Part of a small language model's weights.
Size: 26 layers, width 96.
Each number is 128 + 32 x the weight over its row's rms, rounded and kept within 0 to 255. Layers, rows and columns count from 0. Numbers have three digits each. The size before them is the row's rms in percent of the matrix's.

# layer 2 MLP gate, 256x96, rms 0.143, rows 246-255, columns 0-95
100:110126142123105115102156121104121108143099099190166118079106101178148136160082195148101213143156147106118151113134094072152102077153172181082093104138120112136129105161116070177088152194145124120140164080087136194106129129160152133096092076121157042131135103114115119115115100140167151126
097:105146199163131150150111066120128111182164130160136137048123087158129192145105180157093122177157161146083106117049129181112144154155157090123183123147154151187097094153109129165173084125110141132131133185144145072128114124139091120128119153103116061106179124083121149096118123132146160097
092:081152151123177141152142133114180132132116142109148127104121179080131102135085168183105121132165150196106161120145125057110177100178178091149187043126118161119102115053109111122106117101158157086103141147111131141195119093099092097072137111106112092140082154087124110165111130136159092166
108:109112131121166129121116095111082114148136171084165132128155109135079176162111210143124135120141148134176159101106109092094143138181161118086112117145162130143075066135118166141128155094129174070142163131154113127174181187146140126164138120109130058065147127127151173179106145078202103188
107:123135123132156135120148112130122084128185136078102083084102067127134157155107101133128150144127107162144175121072134106114109171188047116147142082107136171145187101144127195131149118165159130071127124091164110176182107193156184101083098122108145087131122091121192151147124099152186160146
112:166109116129135178118122120172134105124159152111122117086124099130153170164180131206165184163153119127126096135074093152154128105152114090131121095125144116191164153113210098136085140110074069083165182109101110111175120057159103165071155116115114072154132117080144135176109118115172142124
100:090135150168146156176137150134140085136185117120189063084174131103112132110165191126112184158101088116125097103104159139124114140103143136104128082112163085088179117145178053145165099096127092132145148132121135175149127093106155104132087171116130133155094203091078139082114129157208127154
115:070184157137142107136090150148160132155129114129145099124188115127105134106173139146124240112109145191122193175163077140137115081148161156104145097148124104120137124065175051147148108103158159102104173100104133108096156099168128136133059125070155148181132104141120178133100132142119147128
094:105117132091112098171099127137114098192095097122100114086116117156166093115064103163125133098065095075107203115137132112137193058153144175112141127147164123196142168099119077108118109096125148100083127151111164134119117083161150060125102103124162109152078096097117165144164095156141149069
099:130146152135159102171168133137170100106137179164161101118103132129155121155125178088121148154104136107093214111086097058118104127139150068146120134091161139145201076105152143114136158103127143074088148115139080141138195177142169106159090083108154111156155091145149143089109092158109209098
# layer 2 MLP up, 256x96, rms 0.111, rows 246-255, columns 0-95
095:092150145126126161124167119119098142152106155072118143140188141084122128115090135163159136118169099178145110145163124158127172134130136172157173093121113217112126142135107130117112162166159140112099175158089110149163159128121088157094105165107128054145063103146060154070138080177078087197
133:148091053152092118108171139139163144115158109165078110149113161143126130155113145157117124112144108111165128128136112120091094163102126178092098159195140108079072146140114159193155153117121093123081167104138142199067086157106151178127106134160132090080166080185202110133149108153103176159
101:157061122178054085174116167107080113120154110163155131130111115171149152129161080068110141160088128173139154148059099154106112092150128155119107162152140128168132121171153180107122107160133128170120135082099126133099165172146106148127090125158143195112192146135121148139197155163114111052
129:188142156123123140154125116114114136111169101135112117163140190121133059155075073121106139164123167141135135136150109149153176128164107144132127102120087098133176196122101062146097132108089105168132098111150205145098108133208128139076114114164101175177155153099157106116170160102138188056
101:140113163091138117149095163111119109124189170092122124081115162197099172170137125088134146138071168202092130119155167164097142157149155086144088150146155144152065126095142147103114180123151152148166061096132114115115103197112156122149200150128163094070140149162128106166108179101162129113
089:153173108129150181109128109178130135172115126131121126144146141065152135183158138155166203135160138101118052115104098163155130153150180122132130144127133101178176080124177071119116177078066137109105177122151135107133150091102071122131137155115085155121118095118090096135133105055080199108
101:169108154144172056128187113164127113124149143114118101144158140160129118136133162117120190124149158081116099103140181216164156121143153163137125108095124110083107126170133124111145057137099102132154073138122130103211097114119152132153094121135109079083151109152215125140162091161137100209
093:089196178121105143149076105154152149127115093151180126170155119084134102131164151122081144098140118144111129148235127117111097079114131114117159097123129078119144133097160130157108119104113161171122119126142150053060189096155105117120095134117097158182142102075139141182123186144069123178
109:125159122143159120106121129091134155102128132105170148146064154108113174098201135059124160131157120133137080169136124145138084153157064117091167116089108146061103062164214143119134158137116126193107138106129119160071108146158075187104101113124119157080154106145125119135130168123101061167
099:167142102139138125103133108110155124152155181110169143141150160144124142162127159163149130094071139144122149120121136087127133193179164081205153080105135207130112063144118213116150148152158147120144155159108067155151180166057149122110122129119162041079135135141098158131121161125106133152
# layer 2 MLP down (transposed), 256x96, rms 0.112, rows 246-255, columns 0-95
095:146147076160145161151113141098124161152162124068110114168168147072089126109119120179113137092132109198175140142106113117083158136081134084084177110081177108070081108120182102071140147122142116183142157187111111081141134136092100090151145181136124110124132118142132086085122148169125062183
114:126132145124138097122123154155120142175115083119168121154141107073156128101155118066122129125152146128100118131139111094170117059119133135070159167173213093152103149109116142159124070163111155118144077120120162120047116134148085134111146075020115152165163116127131186159171133172127104079
094:135151095088103135157170114125162158158136150123125081144076096108127145158124113101166152065121046127176187116090184103095135124102109151100124114147189129125068111133103135131149148143094158028067115121084080148136117122139165127158105111071162090168155123176145123116170166098176147116
128:174129183139100081130159159131067101104094204104151121094201142147084122082133097197173109128150167132150113138151156134098167080076084113110179152083147176168113122135097109088180141089131092129125091144114172136116153161133146126151130125121148071136095155126095075155128133112161062104
104:060128076154113151082140127133133116122143137153122135197122096107126102129116104104106128096160038139137197139067102186117097139085150141137119054114136100124127138168089169182108095139141162155180162126145097163140154152133160106045117083133103197098121095140153132103116093143132188137
089:181085136111146133139113102156107214129179178081156221151151084137142148161152150171143133111168128136156106112141121147136143095129149116178130140104027161135132148115124140120081083129098107196127097092145119102147126120127133073068155142151106131137168117119085140170129118041158123148
107:149102135125170120158136082157177121097132144112102111155121120132145147115121102117091142118125145117151119110075142174155093136149128095120065146127114112088104177190128144133131122148152163148127105145160106176199151106115132123150180143236146141136205106118178053126124128048188135199
096:124164167138108153119116158133122132100154062168117106144115145058163138172138113132136115054124073095080108123178129124173150062100103106175143126171074108163103138137198084193153130153121079184117073087163140105072183119134132104179090104120099155127122117126116091146101147133094116145
119:150133105099111143149117135100163097116172114179155120134108167116109111161177146096137153116157045068139124111152097151169112124115055093035206109110208128105114111153120155123105164161131074182118149093151118100083141129121123141097136078059106119136131097176132175113116165123156129124
105:092137056096171090141163096145069092158173104107086197102144134109084134084141158100130132131139113143084101128118112102128132137170147171207147088081088163186139091131198099145171078114116103143143130170112128143109108127102080125141090121166124059124137125126131067158168096115142127175